Part of a small language model's weights.
Size: MLP 384 squared ReLU, vocabulary 512.
Each number is 128 + 24 x the weight over the matrix's rms, rounded and kept within 0 to 255. Layers, rows and columns count from 0. Numbers have three digits each.

# k: layer 7 attention key, 128x192, rms 0.23, rows 64-95, columns 96-143
# q: layer 7 attention query, 128x192, rms 0.226, rows 65-95, columns 96-143
# v: layer 7 attention value, 128x192, rms 0.271, rows 64-92, columns 96-143
# o: layer 7 attention output (transposed), 128x192, rms 0.31, rows 64-91, columns 96-143
k64:116132135115111139133130121126124119134142126110131131124136122121137141115121123128126102126114126143139132132132141128115118133129112151132130
q65:136133130131116130121132121126125131121132133134133128129128141125133131126131131136127120126119134125122124121130129130137123131125130131120127
k65:131110130126136145138146125144101119138121118119129119139124152134125110120129119137139148135142123114129106142102131123124136141125127135120144
q66:123125130125124126124117118136126132131128128139125135134136132126137125122120133124119128128128125134120132132121134131134128125136133114130126
k66:129126123128158114126132132113120132132113133136118134128150140144136119122135134136118140162147159129141119138134129116130126142142106129122118
q67:136126124133129131116132127123126122122130129125132119124134139132137123135133134128128131130129119137117118118125133120118133124128132120126128
k67:128145128140123128133131131131130124124127124107122136124138119116125138130131130123122123128130143128129130137130134132143125133124133127138134
q68:117132131127133128130135132125132124128120130126124122121125122125128130123127126132131130124128132119128135136127125129127132130122122128122132
k68:130132113127133111137127127108109135137134144132129137122129136139109148124131134126123135139143122133124103125127133150138125130115150123141125
q69:124121125140137122119117128129139132123115129122119120123132123126122121123125132128126127126121133121125115133130131131118128136128116137123134
k69:106112127139117117106107137137175105130133128125118120117124120111140145123122111160132142135125119131124154142128108121134105117111136130104124
q70:136125136120110140142125125135134141130139120124135118135125142125126125134115126125121128123129132126135137129129134138130122121115137126128130
k70:124138117129130126117136139125104130133137124126131132130111123125135113130136126137139124123142141133115120118126132138139124123131124113123128
q71:116137133128126127118129147133123128121127122130119128124122120140125130123120113128127125124132137120137119130127133134121135140135116119123138
k71:130137126125135121120131130134137138135125123129141119123121120124116128134128139127114136133134121122130141114131130138132125119121133121143120
q72:122128129135131126121135134131130129136125145140118141129123124130138136117137147129121119133130118130129130128136116124129136128142121129117114
k72:130115125125130133139124116137126115113121140107126125123135131132132140129121126127125135128123121140126112138115131130128144118127129131124122
q73:132112143130119153144130110121130131137123127143138119147124125111139132115134158145135119129124137142133132106136129134141131116121137152137126
k73:138136129124128133136129134115099135132151126128127146126112134135122115127136124116136123110136147119099118106137120122139111137138123141112135
q74:128138127106128112126136127126135120136128135136134145126131122138131126133127138135129132142113118123111121124125126135126131128123130148113117
k74:139126136116119134140129115128137120114130138129134135140135137145133138120133125128124141121116113141127125130138118117129133117121127121121129
q75:107121103145138119135137142113103115129129118155103163116132116122128115124140136118118119136136112118113133131134126114122140153136112108117128
k75:134130121122129139134121126145122121131128141124137130124137141122134116140116130129131123144113124126115133128126115133114117131121136139135132
q76:110117121140142137127118129119101108135121124113097125132132119125135130109124127142127128113115140125123123119132122111128141120147135121126126
k76:132132120140144124127123138136125125130122132126125125118134122128134108133125132124128120138131123126118132137117138150114125134130118136137139
q77:125120170113140144099101118111145156137161132121144097115119124102137135135104128140124139102145149149147134133102123121121130113105126141145101
k77:125131136129124128097124130116133137133123112136119126129115122112108141132126116128113124130138135121139129110127123136126137128133119128125132
q78:138082146109131085095085105130174158169168134130123089152145177111100129165119134133164125137140144098146076145142132123134101126130133158129131
k78:131128121083107152102116122132188121093065149112143119144119160122110112156120131130136132118130128125158103118160132123151154144133130155112120
q79:133127114139075132131146114122158055139154094125093114151097118159138139092102134166127179126091087130112111100169133100112114090137131102117152
k79:124129162106133099132142118143141131095149131162120131141141115157126137127101122135148105121104114099148124125098129118113102127119141125123120
q80:108119102150223134157094131136125131111103134124100161179176120151126112097130086176187127138088073101138146154171123143159120106120127166124146
k80:115108113156135139109134117135142104094133153075139149155131137107147100120135140130172114120114119174101121155122125088162123151125148111086139
q81:130144149086073143139122111087169147156149117095106126100068095111106137157126096210112112123126111154151142084132135128099093096139160145086131
k81:115131112116149155096151150147145127130152173111138127110139144126167101152186084155137125092132149093178131093157152215079145130107118127143129
q82:109168101107119179148179150128069148129141117115076056151190061161111130112154133132094105088155171120134105199094129085151138134110158173107124
k82:169152082122135130177173143095118157169166096111129091116191132078149110082097138105139142144117078095117089182102099123131169107131114140124124
q83:133093136180176164109123127140085137164119154123119134144132183162172153145132151105144169134123139155128094095076168134156076088084148126118070
k83:147107101166173135094164140107134133139169087176092112145165167129200142065104117029111097151171166158093100106106137108134156181156161132121190
q84:151139150105141118105106127128155166087195144120147110144117119118168069132091135133114116151111166115181091150033161122152163118155128170134099
k84:158130190154174168126143116088129121058151098109134112126129195134093131129154109093154104113159162113127091088131131127174130142142147142132086
q85:096155113129116157117082113109124091147086148151095170195115131112111076155122123155079180095185186137119097157115171134106121116138135205132097
k85:177144103152130114139137088078107151102141129091164127158173101108116084138135121093108177213162140089167133118155172086160114140180167132125111
q86:095110150105147161162114114145053106129150116117081115165179120111121132177094093182159163113148098096186138127134089125184165112079149168157151
k86:118185105066159096137093123193133134135179176104155151148137072124168160142128102101143110156161133108175059125116116151151111109108133147087132
q87:097127118116149108141107128109138131124131112127117110128086155129098127152118104090111162120137114127120059140116112081110137146078102176151102
k87:126156105148141132119122096153114148112125175112159123123131175162116132106084138138137154110135108141124096194109121151143143076125144167156172
q88:160128156118160133155132151134106147151126068130117122145181091177088115108129112123144122080129098146147112119132102109105149127102119132143120
k88:131099126146116172145119157125090105077117146107119127093091147134134095150103100171088167150126145070094083153101178110087117126100095140114132
q89:099152118131134139129096156150125089091152103146114109171148114156144107101103108140105165126140127151118102158139131094116141141145157089137133
k89:138087132178170093110110129111166140101133084126128153111148104095107125147158076157138087172147113099117137174087166116150131082108158136106130
q90:137116127132171091149118090094142138088109133181163132110063141101158088184130148144094143122143153171148124135076109138132153137110192089104070
k90:165101171114208074132178090162083118099123147177090159124113100133135151107075131133173096121099154133136139110126155112155116128124142094097181
q91:156063113147106130105148107081164061152161093169136175158038151096154102159131148112142138124103122168105148152146123131085148147153128122114142
k91:165131148165106162061101127150120119131119155124134138161112151139116120113105119188116137111095107066123151115089154148109168139125188108138173
q92:091095139139135105112150122133107150168130155120109144112139146106140142131140162125109140133143088092113120178138128091108149140135123136121125
k92:113104119107092134119178081127123171200152124068120121142111131199113134159110154095122127116097125162088124125124111112106141087085106124136146
q93:146093152110126144156106171123195095212089115106219103106136129100142112117125104140157110123092102197165135164138149192118102141132081125098130
k93:110123102097131148130139108184124097133125115130065160170165132138147096133182100109091110160110108172197131131140091125132117145140110111103081
q94:130091158081151152070142107104127124133138137178147149134132176147099077153085096130114144121160115146170143127092111120131135107134154152138142
k94:110140184084087068114121165109138110131083139076163161146128172164120123139096127113104098136179064119179186069119075101097135117108093151089118
q95:086140120130148099138098112117083109094130141146173117126130159077115173104087097111107135116186128150165133137136152097147114162088127066100096
k95:101085159089133092199150137127131178112145127150095137127154128139166068160069114106155092136120161110112161083094132058195157137119136113097197
v64:112146122137125106150158116143150106119129130153103122147115106150139123112110119126149122132156141133104141157146149125157090138123120122146147
o64:105105127117132149131132141118092131152173165116153171123113121153126081125102183113123117163138144158149133146153107185068156162102073132085138
v65:153138128109090144118109151131105101169153112112109144123079143105131140116113133097057150156090125087170133126143150159131145097143172072099148
o65:100137139170139141157107146130133161122131152072109130142150125111136098086046106177135111118122114127108126154139145086159133140095141169133153
v66:110133130107116145115126132127115141121096154158123128165120110158092110130164111123146104109163120114132126158116136145143117139163123158147140
o66:082121133164159131161114125097138135153170116107118159170140130124182145171115131150118162095138147120151150106139109125094109124114139120121094
v67:115095115121132117121136128125125165130128120140133114103121146118118151140122174126139143120176118112156097113124092127144134138175154127116137
o67:134144110114175135135167185163051142117156171099146135119123144149124111105121118135118125127124152130141158098154133101115178076112128131130120
v68:158116120128132138136131128100140142134161140106153141141146128149140131139125143122123139115164142108107160102123146117117105126136141137152148
o68:137194140114151111140126135140103127120082123107104087108141096126165105135107111101159139130135142139127146149125118126142133097121126069119117
v69:140064119143115138178153155140120108152107125149128118125145121118116088147116131148127126147144129113107138105130122126143148123133109106158128
o69:151141148128124118108143131141133139134105115060140123167084092102159178122167141159119120144100111151157124140129151124172110095129136148087096
v70:114126122106123163121177108128094132144118116126160120121144171125098107136102115115145129128137113114120116129168133121130136110132145111126139
o70:135137192143137109111139196082168123130145139149147124094090071135158127112129135160109118136095139128087128099182126155108172130123109165105143
v71:129142157092125153117105115141123148111145077136149125138105125102130124119121128138132160156105147114161097106111135117138158126116176085124109
o71:141130106126154139142142080108119169117075137151141101132178151141128131145150163145116113126143100115129110121136155091109111116108089142133124
v72:117145103121147099120113131118114147109118180120127134145151127137152097106133087130137114125134134168102116136106137105114105127145107125125105
o72:109122169139153172069145161107173147154129140162088131156149113135075143108129160087150114141129141114133131109122120071088146114107144093088099
v73:130092087127145118145085145152123161154107140130141125139118105137116114125120144123142106156151127157111146139122107125118140130133090156123130
o73:119139170139104108118156091133171131091137148101141119154144084088117123119145144130125137131135138071123133092136134159159134105135154129113154
v74:129090125138152154136120126158136083135102138139136159142154131122088102128170172118140126116134115155126112127099124149090127131125103139135125
o74:131123100098101149108142135125134112135102144113078114106120151125141105127131109142121116121121167149091115115128123128079157129105140128135168
v75:167147124110129112106121120086109112127152093122131092147128152136133110117157109131174143125145121152110148121123109112119137129115127110109144
o75:101100148121113164144155122154184166135105169121129154102176108130132129116094107118083170146134122094148106129129097090119145135101124086147140
v76:106107126115152119098135119118145120112129157104139138160165095155147151119106140112166126121121117101124150148113108152135156119134132123128154
o76:124118143102116153136124101130121133160106121130139131092084121146129102146147165188141152093144127118119125112099132151134116110144106099120147
v77:139130103105104128138102137149117179110124140109118126106126126141132138125146150129147112146140119134123112120123117092097085114156127078086124
o77:127103135127177109128134098108123114116067165114153134128102111130182165099099150125095136089138150122132128117150137161129139125157136126130123
v78:149137126101108134107136139124142132072092135136120139107126128140112152126135135148105118138117128109149110130146083096143146131159098110138120
o78:116159113131159161147096115126135101166129151121117120160160151101094116143123138132146127129124118145131146132124148156140119141116132105099147
v79:112113113120113146138160108120078094156137126152134117130074108099148145124098125165090117133094142132115125108136165131136116128128092113106124
o79:139174122152120094132149134122150164084150117129124117114136130093194104102155148118166168131170137126139122146116098138138126107162126124093117
v80:132106133149146122137126114120118126126083128156099123155158160167093134130163129115130103120147145135127151146131131104135133133138109149116121
o80:109163130127075144138123117152152144133100148130105135126126090129150119110134120151105144125154105146161163110147157099137132136104153126082122
v81:132128164122132147128110107118123102072121153113097140157143148170110134137123129159141144126138144133101116150128112142150146137143114123145147
o81:142129124080122126127159129158099111141129107153137111129144126105125151102199136149117153183121098137104135168140163147094100133175116151126146
v82:108133147115158135132118148120163123111131108136134166145091113145130102155156156140127130142137111099119115101116135121138143090142137124126106
o82:138097152105134119156142128111096114153120142135137124147138131103110130094111127130108146098139158121087095143126138107129127108096117177117123
v83:159144142149126128130132118128144128152129100140141119104102125105135118176149146144138138115090124138103110109133152097122139102138124129166119
o83:126142143098070151153153131103102151145127127138137158124183137153151166126054098157146089110126128119101125106134111175137115124112122105098087
v84:118111089092116134096102141154130133125147120105110167116098143138138140132095158124151123084159155133135112124148126165103137129128158126101111
o84:154145106158150105181126132143160114126075104125095099105103129149135130124142102164085103142153140140172146118121126137098121149144162164160139
v85:149131130149133125103075117156157097120127149110121094121157120169130129147129121101158114137146103150130121177127109121097077167133109139096148
o85:121161138136117155131119096117131128153142169162148189136083157098110131129144118165112140079133127104133103155099171169108126123132144164112063
v86:100162149100132095140082141130152137087122168144109126139146126185119144155116131144126116116093108135128143168120117121133111132127085140133114
o86:155130155139140121172128127136128128119144139131112137132160118133122121093133124115124131134113129102126077081147159147136145096147117119151088
v87:118132109133122134121123138132149126131118153137108117140110096127119132127129126133134087122128126142084126136114139105110147117109161119139126
o87:165063152134169122150147110091157141125115130148092142109164130130124116117136146127106085113087170127144160118055149154222121126137077170128116
v88:121125133125176113100135097121121092131159142129146119161122114152125135095150121129124136115130113135104125150117110094096118139112129147117139
o88:126096116126133117130142125101133088171127137124094177093158115131085119082142108143155131119150175133115116135168110127118121154166153098106128
v89:115134144124139105118133147140173138095087122172138140153143123106152147121148100139136130121128149167100138160114155142134134140143107173141160
o89:120122136108107182115104105104117073151129190136115166141101120130159151133160136141116142120132112148151083153166061122113138119139142138163096
v90:118128117157109154152127119109134143106136149121106110131112117110146156117128125101109128176144151140163122132123109134170118131137122107086136
o90:114106132107123118106159091147109092086120094101180109102136112158128131143095140139167127114125092160118105103113134173114131100110105113174146
v91:113142119151147124107091107156162149131109122138140137176125119131137150112115092101140118144147141139097113171098118146130125155108125129112136
o91:100156134080111141117140130164117117100143144117091157100120099143128146124144134131165193111108119101152142086149162118167099091162128140123091
v92:115116128089149113136100146141123177107123207117114121116154134148150122122150123118138115087151135163068136146138117086109115090133079116137132